Part of a small language model's weights: vocabulary 3091.
Each number is 500 + 25 x the weight over its row's rms, rounded and kept within 0 to 999. Layers, rows and columns count from 0. Numbers have three digits each. The size before them is the row's rms in percent of the matrix's.

# layer 13 attention key, 64x128, rms 0.149, rows 41-63, columns 0-127
134:500524530524527532510470548473481472508522516499487516519468496495482517538517498500539475471467505494512485529496484492518455454534526487509499522467494479511522517495510462497477495537448477529474416451471486502478506448572498514463468500487509483505472545498504518508493488480487480524507536515532486492517481488473548499475485500483510484479537538539469512492501469488508509514508
132:465492535497516512464525511460489518500451494529492542494533547516497497465532464505525498587545494504515509495520512524524462488489482499478494461517496479482464480498500494499487515498485497457476499543496472484503498482493537491503437486478502478477475451456497481542524511465508509477508518517472516518496522539547547510503484491513479482506477493492482435494526502500491470537513
120:537509451480493540470493522493544548474443522494525495481508472528487521469525491504510495533497547509520503508501514483522497537494452539523544447524555505503461485494462461516501477473562529507464481548483497487476483500472473469497495516495522475519475487536518501543498525478496530483508488500509499527507511501538510456504493526501487494511488468443512529484504475480503480487497
147:559482454505509509502499478496540478503506480481502506519527514498509490441510505499503503457521491515541519491516493497475494531526508498496520429513538526511520516509525523499506506535515515468528463525483439517458500528479489512518499477509488519499493526446482518473548470532503503500499515499492490530438468480425526547498466496520532497510474493549501482467499496499529490528487
136:498507515529475494463449481512498504482501489525479512505504536498463516535496523499550503509468461499512487533521531484511525527516489501491536531539501499488488510466491460485528522526457457497475467524448444516487489433513478524465531525500498497505485559449493493527478528500530510496502504526522492482523516496483539490463517483477499486501476456544544528540492502527523502499518
129:503467504534510459489436484497480463485483485520484511490475450523490519517504482498497464520561512521516502489538498524527486514519519547487495502452469527531501506553526510480508470506477496533525467509512496435482500543529540465516447496530544537517475489507479472482507465542498483474509515508498505503490535486493508470496481501502465498494487487530500524498522535475467473549495
137:520501467475470473509484530507490473528534526509481523504510506490514514550497506511497514522529523505498493466450498538481485481484520476495464541499514488519488533535507491524496470503517494495495484529515524457493496521521444527481531487497481452519510476554496492471483469476510447479514472482484508534456520571479554504478466464500516534529537478500563475481486501477480513491502
153:526537540530489478552497428480509542515506474484498469495487455489512472508463510514481553485487460490447530519516492457530490482473481480486507478458530520515472456524484526474510491529506525470498503524487486494483506506523533520501472467508501495477484517507511495449458482514505530502516506499517491506485467463533526533490523553460512532507483477495534523530467547485496496486502
145:525500578509463493507485471524515454483452489528536491481511492484504528459513538504504493484526501513510520506520497463525495495474483507484512511527550491514497494542486513508462509461448505551497517497510503493499494497509543439536470484510502508494495514542436494524507532518488504512486507468486483567523487467504458480472524467507541477486484516503486466484545462497494493511494
153:489525459475515518443539486510490511498523524491498499490532469496500555485521510458492520474477515506479520512483499479518442521495513508487520491492524514502502489487540493526488509448492576534488489497458489436513515521479515547507465479529452495514449521521489520495509507527465482486497512487477513516526512536509549532465536540494504525501552518537483498463501502504479511509483
158:429476515514509452491524493488483499484500481525473516497506546496497549464481491538489513521491483523499497493477509482491490493463493511464518526486497518475527518518531472485485525521468584470553490498507487528534498538471586505488498505466511499488495492462507494493463482491529496482498477478507515481480499491480528513515516463527427487507506505522523478519518551534491485510501
154:507517507483477551523502450510499490476523569513523486489501523506496499511514539495474506521423489486521488516520471511487484514538553461499466539534535520500518530458504503524509508506469517483516507453544485486509518543482498486522481510509483543483492487446500496492524535519491476512525492461501504474494449475515476489528532511506499475491469459495536506469438487499506488527500
146:512495515512475477415496463475532478498483510463484493490520560526490519514477527500508511493512507493515508463521471505475517548543528501536478471476500462496489516484525521517484492540507456517494510507510485443480514484503526495517478496523512521512493472455508512476518494487472488486484490455515507480432551540520490535525483510486483512509486548450495494540473485465469526480514
156:534501508520517489444479476556477485489503483507470548517489465481521532495517523504490475489499494519499478481500506503513513480498498502514508479483411511550491488499508497502494534581493516482517539533510500512496481494461498523538502550509490511504523540487486512509511508522482528466498547518497516525498535477454447467518514524495546495457530469497518481477473504544493494466505
156:541520486470486508516524445486509517489473487530497494483482483503506504483519451471494470511488514500582519474520499546522470512465500521490491504532464532480501519498498505527501484485484516479484511520520518505491467457540545567496493439511499530493548487513517492572513513516514474523492462486494508494455483514514498529494488473471508482520521488534468521471481534506513548482499
157:490485436490470499508515445511491496467473493506437468502490484497474521473495493520562498532504468502522506513523506487475522486484507478490487535470543496481480497488484471503504489477518553509550527529508510496464474484517444484482475513506478492494491522503482501504516504494511510422509491511469447474525514461483507545495467495461473504486478528494544469490500499524439491473503
144:502513495485512503450503515467498491504482530475499505511472477518516495538517514450502495503471476501464502523569482478524472481522498489503486478519501528495468493519502469467517538479496449458527567531462514484507509514531528498510505475522472515500498457477523523536467541475497498466476526525509500503507516472525508465505483565512449550488501535524538495525472504503466516532506
151:542497466494574536537529448548545439524487457505497475502459484507486502498490498482513512486458516494493472488460464480506511493483519520504501484497553463485514494465466510505517520532472523490552503527509541493531478459505498496506482490496526487507511477510478504519532487494477471528528546532538513528539516531510524499503481504517465508475521478479518489531479486529515479520516
141:549464483493505514454511544509478502508544470461522485505458532504482444516488489494531502474450477414525463512473518475494510513490470467486507515500450492477489497487474554509503518482542530487458529476483498490507529496521490497498481490494467491509527480464524508486503525455522517517485520519498497487532508477460512532493507489483484469515456539537488474505515505484462474504506
143:453524496516494531521472490487513521497498484528494454507533500512509521495498478445498506534458515557502485499520495517513484472560493498529384525477468488491519473469484496510459495505539493502510449496511521491482495555497488482510518493489502532468499494458488528487504516512498510499520512533445497471521498546500479510479489538507507516493544508491488502471488518517532519467505
157:507489577487504505514439527512521486464484473495486521534482473525508516519492508510485489502473443559468481527463490523491496526544522537504492513480517500527508501462452510461489513463515554469480523500483500511469482464539492493505514481496523501510499473497548485535504485498481519518487480488495519435462484450550511510512460531500513491500508507469507522463490506477485498522505
151:490486482527462521470502479507506510516528499557553496550527520500517505581484516460520501461521501496550517489485463520523518500480494495484515506476496512529485481525499529480489557465511501538523564502505527480501497478523514469496472504488486467484489493478516514509514459521520490481489472506549508506517501479521494540489453524494497467490567509500553500525487484461498486524514
156:506480478503509502476507462490508493496518479493535522469514521526488524538486508484466509552536492487465509509516511463500526538501532504497478493546437457533498454477460509507483478519507493521485478461512498490478490530474543489429505493482503463504481520538502519510555518528482517463475467504517496516507462507478507467474510503508455485489487456531562475512526512501536527503477
# layer 13 attention query, 128x128, rms 0.142, rows 42-63,106-127, columns 0-127
153:535469505487506506471494481490456534519525481535471506486529501492475501475519487473514511516498515498493498529509516464503492516513483517489460462525490476489401491483509479504488503507506486451464531508511530517527521518520502479488454492496523452479480515477503488474516495460455567546505493502458542513492477525492552501521486492487476484534511486513528485544512487488490553543517
124:489528525470510484457486532536511565487511539483504493496500451475506485519459510506509468494483531542522484517535509481495470563556467476509479514530543474523488477471517487510514488481509511467476506509482462517560531495490479512501516511487511502496523543503516510499502525496500548476501482526502501509466511484516498465479476515521493509482495502477485513491490465452573442488476
137:539511514530493509538513514519482490503536464543490525537460520447506490458482497485524478510493462518530560499502495476521530502516509494507514482521468461493519480463519507481546484543504500465482479489527478525469504496531511517545489516457433529478532514493520506491533463445491475449489484493509519522494502474502491527483517508523516481523491494557439505504508516482514513501499
133:474505498509499538465476536507468486487480515538469486490498489512486509559494472475531501472501450474503470497518515437554436547479489507480533532507499500529492495463492468510497495518493492516468488549522505498520509504521502535515513545485464512493498523519508477506444483460496547516482462522551512513541472512521514508490495463511517541478513519520517472533520502510515486468520
145:507483523551557475487467489545516499469475489513473475498471461542498457508513505471493473531516534484475499496496559530458523512535504502521524554508525523495466519511448506493486514499507509498514479512510531469461550533504482520530450472514489519475532547520520515482504513434510494519481474483504515503523524520491523487518498490500524502519535498509506466494506519521491493560482
147:487496481493503530505487510502470493509517458501490497491499518492471430515540478557476516537527520474512478468448457520523508515523493500505504538501522469513489509512493458498490540495521527491513485515518481492503486457532474548511539511472541485516549536512495538455496519481486468497487495488531483534434506515501488480530490504539527557502479484496550487512511528518458479484497
142:521562532544473502525501442515511534486500499438515466472517496477518523526526456502509491506524479498518518492498540491444475442511495460464494486501525478486536489504451504509503474533471529523475466508525493470460502495458518512513465505506498510514486493451509521488480512500518481527522531530517490527497513481516517526472510514491532500514564529539522524517502503480528505483527
137:524507550477452483480507474514531481491476520520529511472511488460551522477449538440540491552502497510478464467472531465478513526482490524497469475485483476467481486522474551522502477495495506510495519489520536474515500491491483489515497473527482497438472516512506529515488470515481481505488515461540471538484475491458498503549496487510499498501494495522470492499555486489510512545477
148:520529484518468494491531531524505509497525511505471500482489506505547517484495463527483512492469509479501475473511561519528533485488518538481524467504497510488468496475542524506529473473538540470508517507512471467495539576489505539485492496491563491467529545476502500471514492539473476510465528502516505467495527530494534485498516557526515456483496537494518518518483494552484492489506
151:475490513534509485467518506487508493521468488501459538475486491477487509492497472501527539494524519485502487526451518494490483507492494513505533526508450548520498475522519487468528502561499492552530541513493550501497471548525562519454495515498463505488507513481495522511461484487533475549544502540505507475497476483524488538527532509519502483560459469492527518520486515532494508514515
138:498501492524466542509537489480520462534517522499496517514529507488510473508472471476484524501423526526518511502520482496464484539477527462493500484473440503496525526457482518545502479538460485506513507447527498418527466524518470505506504497526497518482517486477496522517488532505486537490442521488496485479513476509509492481528504509495521519492469487498471529508486530532467490453479
149:498515470542535520488520493504490481540530495507476472532524485535487500465526500479513460479493514482498526535510499463455521513456561537479492493479475482532518540516523517496463494492507495472508522517532510503444487470485506451518481450491513506516507468503478524504532534508493465490474429444461474514469510522517512513522493509516479514480478537495487523476492492477530488475539
151:504517534514526505447499500517509480494479511472496523516473507521514528502504532536501486486519469528479523521522514476497512489534470479521525514528443493533534516541498476543504513493492496492505511523531534553515526527479465508565527476535514478477552536463484446506481491500490510491462525464530474488531501482508476458467498499512533491574516487503524493481514516467520494484478
146:516485454453533505523498461502503493500528482514484473497472510500499516493495449501476516474496516504465508491513479514491521493520499512522469453477474498493532506537464496517512535528480507480458542509511440488506497483528499504449490456458479502482498511509502451495538503539518462558472513490498442468512495522506527509491467493502464477497491464533470556466506505498504528512441
156:532460474503517519486499490434476497487466513506471523485492516487511471466434480501522517485522481512524488445536480459490449485510520509513475511488488474541477489507512499534550474454487548480513517485495502433471531501536478498518470500469498549518510480486460507508500523515461482475545481497468469516508493512491497513506542523493478509526508459492524511483471475509533485494509
145:533488496486471541483502497499500518472539483463515507542511482515506520554552462483518505463497446514509484497548517528504504496484515529508492497492453522482464468465511501526499493479460429477519531530471529485474513495477491525552498480483552503483504470478476497541509508466481460499489507527448533510516495490511498503514493490508473531488521494539505487491493476485471448523535
150:474497484458523497468510489547513466448434481501512477467505482563478499485488493496479509494492502483518484514513478491508521445492484478502471463533493509520517506477481500518521467529437495488563533473468481491537462528535490549533487507505486500466485500488524539470527463498475495488529475512500520486515530508509491475479516475506507485493521508496534482484489490440502500456539
143:514457531501512510512471486507505497479533515505480496479464515543519450512518501536523435478497513473517482519471521509540498487465467504494471552504491503487481488482503504485429516508517528484458481518514502518522515504509572505525561533515498541545489471464490493487490493536480529480491507566483502512534496524487464525527509471498495478523491521520500517502487491503498544461494
148:486468510501513482510492501456464465522455498530543522486531526474464537505485470501507517499494526516484499484508525555499508463532490477514478467465495490511496506456471514547487492470550464493475458495494485512473491517500469510489550449515522522493506476497490498459484528485514520482466519507518463447516508525514513492464488505498487500483511509486514459514479542545548496528566
149:480510509510528521492497520502501531488472462553514527496514510478484478507538451532481460505481497532494485556482540447455451534509511493507468495490509510518509487493463503480512485476495551535496492519478448500509485511477497473518509499531521501510510474448507497550495455512511480534499542501539527536509461450511487469513431491470472524509503511510502474519470516479501503516500
136:511511517516514533473494438472514515474454515547481521547477479482509508531515525500504493462514529495512478513475457527494510517480506517507507515491504526482509475493485503504513533467464519475465498501537512482505513495476472495439490517506540504495507498491450541506511447493500456445457456509517492474499486482506488508467478468530513467543539519525509502548496486462471489448526
154:489492509496484495496496531512527473514496483445541491521481485534527539516508487455472547506507513516474503494516487443508504535493550472463473512496516495531521530461520542520511516544497471483477469476510482483460476476481504462491509490466501511498526482548524524491522506487454496509513492538505461469508476531517505494502507519556471433561498502489535486537516506510490504522471
057:502428552507508503494499489468484540526518460463504503452555496483526535504530479504543464522499497554470506542511526504502503463502460539513498471513503474452442503486498515474496506495530508469493481514473529485494526515516522474511480471523501482516479464492516517482522499499472504541514510513510497453507513508436513550537503481492522505516479519475511505509527496525520527536511
062:438493523469483466486512487490512532538519501498526506505537477444490507504478496496547502515498465525493495527558522464493463556529487504565460506451533464504470536466468496516517474493536501487487508518517491524499517437507462499483488498505455515471507551504510483515500510465503524481479512497507496516476478460496497502508476487495520485458547488505481503493493507477543480525495
060:556555482470464489538470522501509517498533489497519499527509506509483508457486494493528479488494516498520495472496498483526503498535501511455478507465492461534518477513502516489519464501521528513473445501519467505440525495490504503464475502470468500471515509506514467481489472488513524493547464496502510535428477474556529546485465469508482491501524513543508533501497447477505519521526
076:468504509493523532420502489514514496498507505534499530492531492557474510551487473474492514459476491494522480475508551470537438500457490482536490509480481469536495508458491515463516517539431493511465512477535492512521495532515499530522506510486485509524506500491489498508466495484488541529438467501511482491518466529490480483495491486528538508530504463503492500501503529534475491477489
084:470506517554518481474475518487502484524516481521490544455520526524462500522535495529529445488520523512494469526495569499537499482495465454513517512520531490489472484492458489481467543558478485482469522503478549495490473502537510539497518486526491482487524513512484527509476503435509484525481488502537510477504489503484499490511492478516536523511518499523513498525534565532519515488513
077:501493479497504489501447533509468485538549521463483514490499524511483443514495486519507505535497487481511523448495487520510493476504490504480473529514532488529453519503521489460451507489541484464506519501468515482483501466516506554486492478470548493514517485487513512464484554511451539514523489512475495486460515530465542503542535501521512523497452503443511484498538503538484500520511
092:512481539532498508512524499515490503507528523468475503451515520487473574507543518525507442508482480523507517528506554515510507478480449496560527478485556472469509498480508511510520513522476547514510516449506517518500483483516537486488492521511465501496479539480491455522494472469505509487453494495506522525510534488498487499502492459504561545510487508516473489520530527496510508494455
075:533520506443472533500498506520543512474470496487516502518528510528529524497433531446493499559485511506474521468532462525443542501491507519505481501487431512490510502487496538498511464486489495510534525485527513513489520493505517481549486491500501496466491505516507495492494474556433494524507539476507455542510520465473511503535520493477508504501513512521486507489522486465490526536496
066:555525444520465537524537511511495473510474507492470487490464501512529476470486472529497516483502469485542454497520516511532527471486533534495529467499495513527484488464499505491499478461503523509518447501511488463491545526493450529491506518494514495499520518499489499487515457534483480450475527518526519496500540501491546466489525502520484491458518496476549504477468457525471490454520
077:502518494552478537501516527474508512532449482524482528493477472489483499492485480507500510469519495513517489544472522490498478529459505519495541503529460499550480475543541508500481484534476490533482503507479536469479520553525541475471499502516428473466498503493511478477477496484552511513514479530504534478476468519521483524499528495482496483557489471476517529547499490518480479529524
070:513490465476485492518533513495492461513512522487464500473486556506502503510526464501464536483458479538494502448522488510546463522482477448497484482465513498521487495460487488507481509525485498513502491518487481458546514489506448516499561533503493500495488500510504460491470515485474528551476540521503501456521454460510511453490518510478492529442487485507490522549514504530481521482508
082:522499470475494533510489530493479501544526495529517477557510512497505485466491523485516487524497474499503518495527442493467513509496533543495471491470475499522526531506530511528530475465515461471537509501509489529458488476480507471540481476482499486507510492493487502533507510559449508480521443451458480523458524478505541536493516499493472470447493530488490512463464513491510468491521
093:496517552516540486495487514508470510491509492498496527449491508540455562535500536503510474457508488515490514502491556517518497464494454462540503506499540483486515520506477472490485535516483494507465522503500531533502497525505490543516507478514497508509500512493498493522468507453511507518436533501546498486507487495473443473488503481510539553521497498519496490538529578501523502515491
078:525509472411522508500526459489482504510489469510488486510479540483528496464491507485466534511497536484485495477514452541463536519522512553512478483471460498497516509507482558500494478506495501478532530495524457484492516492505527477500477490450458501492521485505493500482541505536469483526518508502456449510508485485505538516492499471474463490502492470473468528479471447515496500534506
091:551485484551505488498521471478504524478506523500462510472494497524501491490496495558554504475517502471533468482504525507497482428476479501475491486517490529495496454523487456459480516475465528472505497503476512459491529501527508526504503518466505484539511456470456527494509539527485477503538486497483477508512533515509504517492555495529505490528525468485545544470479480503519512456529
092:514500504504447555482493475482518496498516508470523488555462466526503485503503511466521502480508467504518505493545472480452501503479535536487500503480464491511482488480550526503515479471494472478493472535495505488465502515450519494531486473464512506486500444463495540494522512534473488458521458499460511501499507501515487519484528472484474449485532528496497531487462471511472462461548
072:480507472475548468448522487539547501473432485498524550491492491510532494524485497456490506495504505503471512546468524502505534443461492494486483516518502504486476536464469504489483545536458475483531515512506478524538468526554514506511521501488496512469523486487507503483504466517500481486523495483500495484529497506534456487516536513515502486553526507516478490479507496438495524474530
080:477482554528503499483472510458499504496547493511498547431498527528523490517469519502529447499501471516512499508510500469527498482452467481522491534516538481474476469458510481463468525537497513475471533525469525494551469508522532563488520483514511501531488475485510521494481486511460513486467518527500537491529499503478470503521475502502537492518488504482464503506515542482487514461471
081:479440518449506508505465537455453488522496477527543517471524516458517516503485451473468485566529520505484488480537485509493486520546491523522486471456542485494479520448517540524521475469562493500526521499527474504476512509482447487487499484524519487481501494503508500493513504508468511526468517504491465499485482487481523496498531493485484506474474506481489488516480522549517516544496
076:477530529543522491486496506496474531498499460548513494505498493534462511525532497518523472470525492516514491546482526463491480488490522473512488489470510564488532478468452475502511513500498504495450473548476473488496485509492484503475529479510518498480492467444493507531484482451534455486502517515519525486501462462468462454473467505500510490468528522537472532524472526467488533507499
075:475499487545469546491491473462522488509511522532490492551506467512491494487506512514509489473515540512499489532457491522471517550471519541499525519466459502520507523526499518518484498506457507503483515497491506501468487471480542457498475517539511493518532468476464533515481465503498442509473454526487519495509492485564473529500527492499495479515523503547491499519454507526503447451525
090:495505535451525535493504520505513498481523477483550496553503490505534570541493503430478502493494528493472530542527463459495511513485516520499506505517488524524504524440497521527507498528474457455485499507508486519502508496472488450524497526492499494495513461518538502515530471513471486512473474503485472477503463510547523503497504510519468437540541531517505501504504481470505520508504
# layer 13 attention value, 64x128, rms 0.196, rows 0-13, columns 0-127
100:447512486489526499506493462527469551506514438486486495517490429485515505504512508491500534520470453534513485532520502523523511465520493466518560499524516476502485522443554496508500521515509503515488509498518502472504502491530509470455493500550472478510490488493496507507513505491529461531491494527480485523456537499502495468535482495522486451542468482517503488488547465452505532502503
095:531536527482530505474497493548518514540497560513548468505497560537490506536516513503515516494494475514486492492513515514481508439503505555498505492516489510543486513526507531500495488496506505458516496508512459526478498520521518495513477506496509484522501535547514546517493485491533530515506488483494454456521521509487478569525565511521454509526498484482479486474473515520515507553520
102:533492483521550550522509494511470459531527499501544479505539515502461506489497534496530490447493558494456494556495501534513498521471497529501468508481491480485473494505494484477518497475471512500494513494478511518489507526483531524528479511517547514464480528496555505474498509478484492508503421470472470527495469511496499477507484503467507512489444478528515486471542511496463493463531
103:489512518458481519459505535476524496526479443485523498471516489517511487479526500464499513479509483518544520532534509506502506467471503517503516544422508503434517497502554509539525516520466499481496494488543483476506464503467521488493551519494513506522474523526526481524494476469483533522515471522526489520520492520523505495472504516468530521502450493530527492489483490497482428503480
107:493540527479513513488498501489529528537549505488468524529507536562465466497536464520495459484535512520512499529490495463476508486502498513477489528480496504526520465521513505507487506497458510534509489511519536517468512491530476494515521511499526519438489467504458575519509519513486507545474455497479482511516534503517551521539549527479508506513459460509519503493529485496517479481475
106:540506521522565550493501497421507526480541492523473539482482457511488484516526536499476522472508504504511506500502488493483526460494514515501515500502494510458532513498483471542526505532506526507481499520524486491440517510464483482524515501525520526548502494511495479490492479495532496526503471463478502529519476502534466507437509448481488480499520529472506459513489526559465511512505
106:501553498528477530516501526502532541495460517480527528503484514507509511481505481532487517497514528465503485487505506503498482500510507495487496549490486488492472495477460496458535551504498505508511522517501519480451507500498487460518485486572472550473548538543500493489491526537495450511472553539502514476466533520482521490506530500535481470554523529522506506542481488505509481518447
097:474515503480525528505508486473490530497492460518478478439519459480492532554498524552472517521510495513543524548509499475512534489502499510548474506517478489495463489528507474501472529471490528512502492519505496485524507450480461480550520512540483496527522500482518504468506504493464517504473546474497475497500470510467521547564504525495470459536510485519459486506517514460525491529516
102:524480494483498501480482494509482539431544480523509502473476516492520499483530458522471478481516475481477498467489510536466539463532477510527525505455506474466497507464475478526436471512482503542504497508498509473511487479530527511539497466468461469511460523480476505482490531512455470496512490499532499502502470503525506519548504488553480532460471480530511518515481464519518492536489
099:497514493546523532483509445500551485485526493478518518474538482494537495505483557533547481508511478525460502528500527540481470478515485496539491490498486507472508484528475496477514476484503493539512499489476555524489561490490514537472460478490472500488469483499522537510497525509486513528509448531467520518527517485505530486481463460511504488557485474481507531469474481518512465503526
092:476503502464525504476512473487494466507538507489502486516484480505491534489454533557514489473495504504523526496487527501511477470494493525547455508492483550491476474505477540514511471500505476460499507504490496427496521468452477442490532507475498469488433530477488447505489491485485451494486531471515527530496506514537491514484470504532519477478489509489535493479529534498525543528490
100:507479447553437522517491524520529493497467504488493541500522522526493527503488493469507526508508542524445538520531485493492483483510504520527519498526497531488533535521544533493488520494528523498519448525526526483527475468531478505517515455485512475479484511514469458487481513487484529486493495492526468454495494513491491508487494508456503461505490478512459463541489542515494492505430
103:476478520487527450544498489482489476502497518463476530503524525496520485518466526444514495460504478532508512455450510526497516477519524503479551495516478513506497466475465469469479504532546501471493480509510564512501462478506494502490490453549485478469440482480467491507485493518492512466500474495482466509487515509513517491512519470477503515457466500529491529497496481481523447452474
109:522477518502517471502509479514507463444513471474506516521534502513486474483542520553522518506491537493520477450497479451545468532509485469513490514522485487470527506514503439497512500539503497501503512488493492456477493516486528478520526503497527527463478510514535495539505481513540490462500474538485483467518440498531516526505505516475523560512532471467452471523519524483475487472498
# layer 13 attention output (transposed), 128x128, rms 0.19, rows 0-13,64-77, columns 0-127
123:476494546524522506496505493484534496483482563483496491502442523528491530456526526533516498472494527511496527487480489487472509495458491490443482481495509535504507532499508471554519490508505511525516496462489518475477528517508524528498558494464531486471462529488505519474507511512490506469536534467541509479480509521546491561486471465532485549478517495473483493486466529516486480495472
113:498539443504503526520536498462536481499482462534467535465505457487502497466518455499481526481509476462494499451484507465458462495497455554498497487482515464476455550494525484484524514508490512512515512536527515491528485507513474541472520522494522514498500495492489488469515536463512496491507478490461488474469482501496522503503535490521559457504486474510491502535507492473538529533532
130:512504470529498502481482510453477503479479491560513498469507515504459524537474504482484509505546527512484506488491509530553463524542507504517511520459469438492536509534462513501464456465507459522513514539494496535496477458523489450545506474452520534520495513461495477512497475493472478510473535511488504528497533504529486490492458521535515509483474511468490503483503505468520529513490
130:530464474487542513485497479530525517473517491518514514459487508523507510577514515514474506494485532490484486520549492496466518548510522466515488481511497507540460486473510520501492528501489502519480509459502458491515433497541453477511486527453500505442503487481495523500473496524530469514513528457505508461492501514489495510485467533557459518499530471499490515509495491502498547474539
138:493506459534524486491489510467504467474496520520500530494499503514479497564463509481498466518443511502525490478503451490503499516483434501486503511483527519509486558536549493482535499515478521509486517502488482549527497525481432485503488470533511485509501490462495471502505437451505494505489501509495507510470496511472463535500498487515498465482529523510529454477501510474512565470488
138:479501445524475550526499503482489525501513498504482494525479497498508466542505507512514523494456441501505498472503489496550512535462480486452493533511493471530514481476513495478506485510537465486538549485482525508494473491527478514498535495500494512428496511474467548523487494546518473495487484502506515491468522462461506489503475502488508542542523532547465520525495459459472481508523
129:448469493511532484504489479471478477521503518523467533483541480529479489495522464497481514532498434551492512533487469509521515472494508472472495455514512518541506506512506481519519494523481497482462491516508501463511485533496477514504547480520524493508464480521514520479517476475501533441502485536536447545500466525480500525513489495451479554506504492502523510478561478516523475497482
124:539557511476494474493471504513481474528514518478491472520462531522496496489507494513493543511503488516488505442489514513465468501485513472460479529479503491491515540465493520503536503514478532499519477496516475519475435487527517533484546497521539556483494491516478481520491497446526461510561452504484502516471535528510484504530482463488509568483531502475509484466516496501504492470499
121:500502527486504497536441489485514519559459501494504477521467513500528510514523468418539495481487503492497497452497455499485485517557503485470472482497529525502537518515522524509504549430495496506476513449499484487495538540487513510526540494523473474479520461533485492498521488474504528525500529525465492490476482483488538514522484534509461487515504479497503490484491489502474497512550
128:525495516470512521547469557471494509557483441542493487514468497515498490488469517472528481469462544458502512520519485462495474516474479507448540532497489484513498516521477479537468461486505470467485534497479474485518469514488536452517523475508483482516509524488491484468486511514493478459497493514522475525481491492533436514506492497505490507469491498522495473460518504477508500542455
122:538515474490458517496477510519482527506474528520530502464505527495495508466492483512512524516498477495503516488543468486430464480529472476494470505510512494516536544510482470496417513504474501493493477518458471529522504467522534486465485497517505518461533488507457524508518505494493476546541469503541499483538549459486495538522487479524460522507518488528474536495480487515512485499471
127:508511512472540478481524479500467504456533491487495499465498522509520513515498475515475495465477517512531477511543504504510538538525488485476479472432506497474458470476463497498495442519441482508530515509490496523479493514458545488468504529541517485562491468516501484494456529497517492526518493487490498521501476493463507490477499530497531536555524505502536529493533496501479495473554
128:517497473506527530482505507489477500524545545523511475514500491522487491499514513509495493506461528508532455493503477489527466514503474493495486479499542529494515487530507548472503498492479459516480505445519500524533572519453541502499492525425498495495496467493501487508510528516473533517487526491487513502523473496510432524525516488522540481512516497527483493462541552487450486531464
136:535499502477424517512485520485516519519497492542493483491472489518500499532485481490517502505511477523510514545526525536504538480486543525502471487485495528514496490497485533479465511527491493475503523516464507496484488439494419525483527520461514476532523515511538529515504488515487481510462559520522540539508542513489482450488504472511526499504483548528550477481512500491526507472520
063:506530512536473506541493473512517506524480445462490461512521461495502467526456538484550526520484475472499529506521496476490474546499522474550507509500514487484499474517487514453482537507469502480525538497506494502492491489494464463531508513496468471537504501503493515492452494501513510527474481506470445493515475494467481449488480545478556474480456508531488538490499475477511528471513
071:519498500452475488511499584513481522470491509516501464538490533506491464498501499487476489534471510492496468580519512509510536495452487512513499505489473521496507505488479486507519505452518483500490515549445485513475498520506534465534479495479529506462526461481519521561505554501508522504480517531495498503540487494518507490503503503531446501519519468445501483467499514516509477517531
052:474462520477528526488483520511521489523474491483506501513473491513519495509513530515500454531459475515512472489503502495483519459451501560479471511525517529532498526499486458490521506504484510499479518452493531447480500520486511515462459504550499518502517457568528513492498519489500509499513495476535516456468464514508507518516544503454464486515556459546491523532492491542485481505491
061:491546458553438514517521490513503484529483473497520506544456511456499465478449488525509497518542474500540535501454499485481487432480480500513521521479505468489551488514517472500491474506503493501513485542507525490463520495482472525486481476504513509545480488527501476474543524464494509498469463513513469540474516503496530480499471465482537480515484477481543508513502492527506478493483
061:467499554480493481471464464508488521524525494478500478503491475498506503444546507523538524474525484509481463521518557492484501498520505527523502484529503487477486471472496529521468500517510470503505495481497515425503530453505567503539530550481478523499503507502508533501496517516520477475480509508488503455537464456547505501495466478485531471506473508500461542531512487493496474516523
055:511497526459503475521433509502514487503498492508519466502481541473487488490477490504474483509513542495529515524522477501477510445516527506497490469521503481510505522507488542539513522498480526519453434519529502476524524489506511464526443484466524516547515492516507426476504501493457517490501495502487449524518468512533526506513546471471495454499486498488542488502536497547483519491499
071:532546498536454510522438477490509511494502487521518476515474520494519513494487501501509484497521559461522537481480520484504491473512500498531514523479536472509503514506468541484474492492519468531529508536497451520458508494525519473451456504500515460486510483434537507499527500485494473514485485500505554475488519433494526535490505498528480447475529497518482514480468477491505506498538
059:461481492526516489528523465496523518499489522494473455494516488463503461534488497503497493470464501505487459548489498476457481488546483449554508487527521480502519470512500478510482506465529485494518527509500543481539511519511519465485493524496471500527517516450513508506524542548477519493457508484495461487513468487463490486450500519504530457519486494537459538556517490475488499466506
065:492538472504487503497437501541489489482507516502520544477521479493519466484478526536504487502512493490494526514512516467551469463430536469519487512502512448490509470532484484521480490541503501513499503499500582488504455466506477517474458516520488506524468544533515505480492499520504491489492498482539456520459494518511470507446475485481527503501481513512490510503525518460498488461463
061:471454489557502530476487450513491489446502528503500488471486465508501522538554493532488463481543479532519520508484521533537498478504531521512506472505493519495517524479477507472521497511478486560493493483492553499462544477539490508469482507522504511487517457541502513528519512478510472548512498477545507446480533483491513482511484491468471499507513481524499541554497488484494491487498
057:476441505494508532493465545525494485481505526499479503527465480512474497519524524480446469498477520519496466528499573543519530491482510553504509509495494512489503499488544529493555510464450514527539531449506504471511529495490498523523525496488510469482475491505532471510481488498530532460463477476474519553473485522509480474477513513513490505526468539491479486479524505517471477491503
057:517493474527464516479582542538517504498464546528489508520485490508469499498483517505482518501503472459492511498473534527492478445475486494511511534542523545500546541510558496516503545457498503478487501517536530465504549516522488497492503470491495499471510488488521530510534523464513503472487504502511502487491505497453506497505524490514456488441477494506454467502469493517477515538506
058:457482493469467484515448531479497474530455485479479526498528483455485513497476497510477507513531456513482548471503496505502504520537532496468514519524471499495504452485491464512523489524542513457486470524505544529469461516552505478474484484555517525517489530552485494493502485491511467479511470547523497535439518514507524503485493470475456516486526517490494501517478488470513486506512
056:502495518479572505460537519525545502480512503474492539494510491478497502519538488477529494496474520517496526482485481502464454517537463494491526474546547511497470472488482487493466487472542535521490507467510504513528464534510536551526532512523467514488473493503495477526465518493525535493517469488519473466524523496461473534452469520489503497511499479502464541468531499509471486502466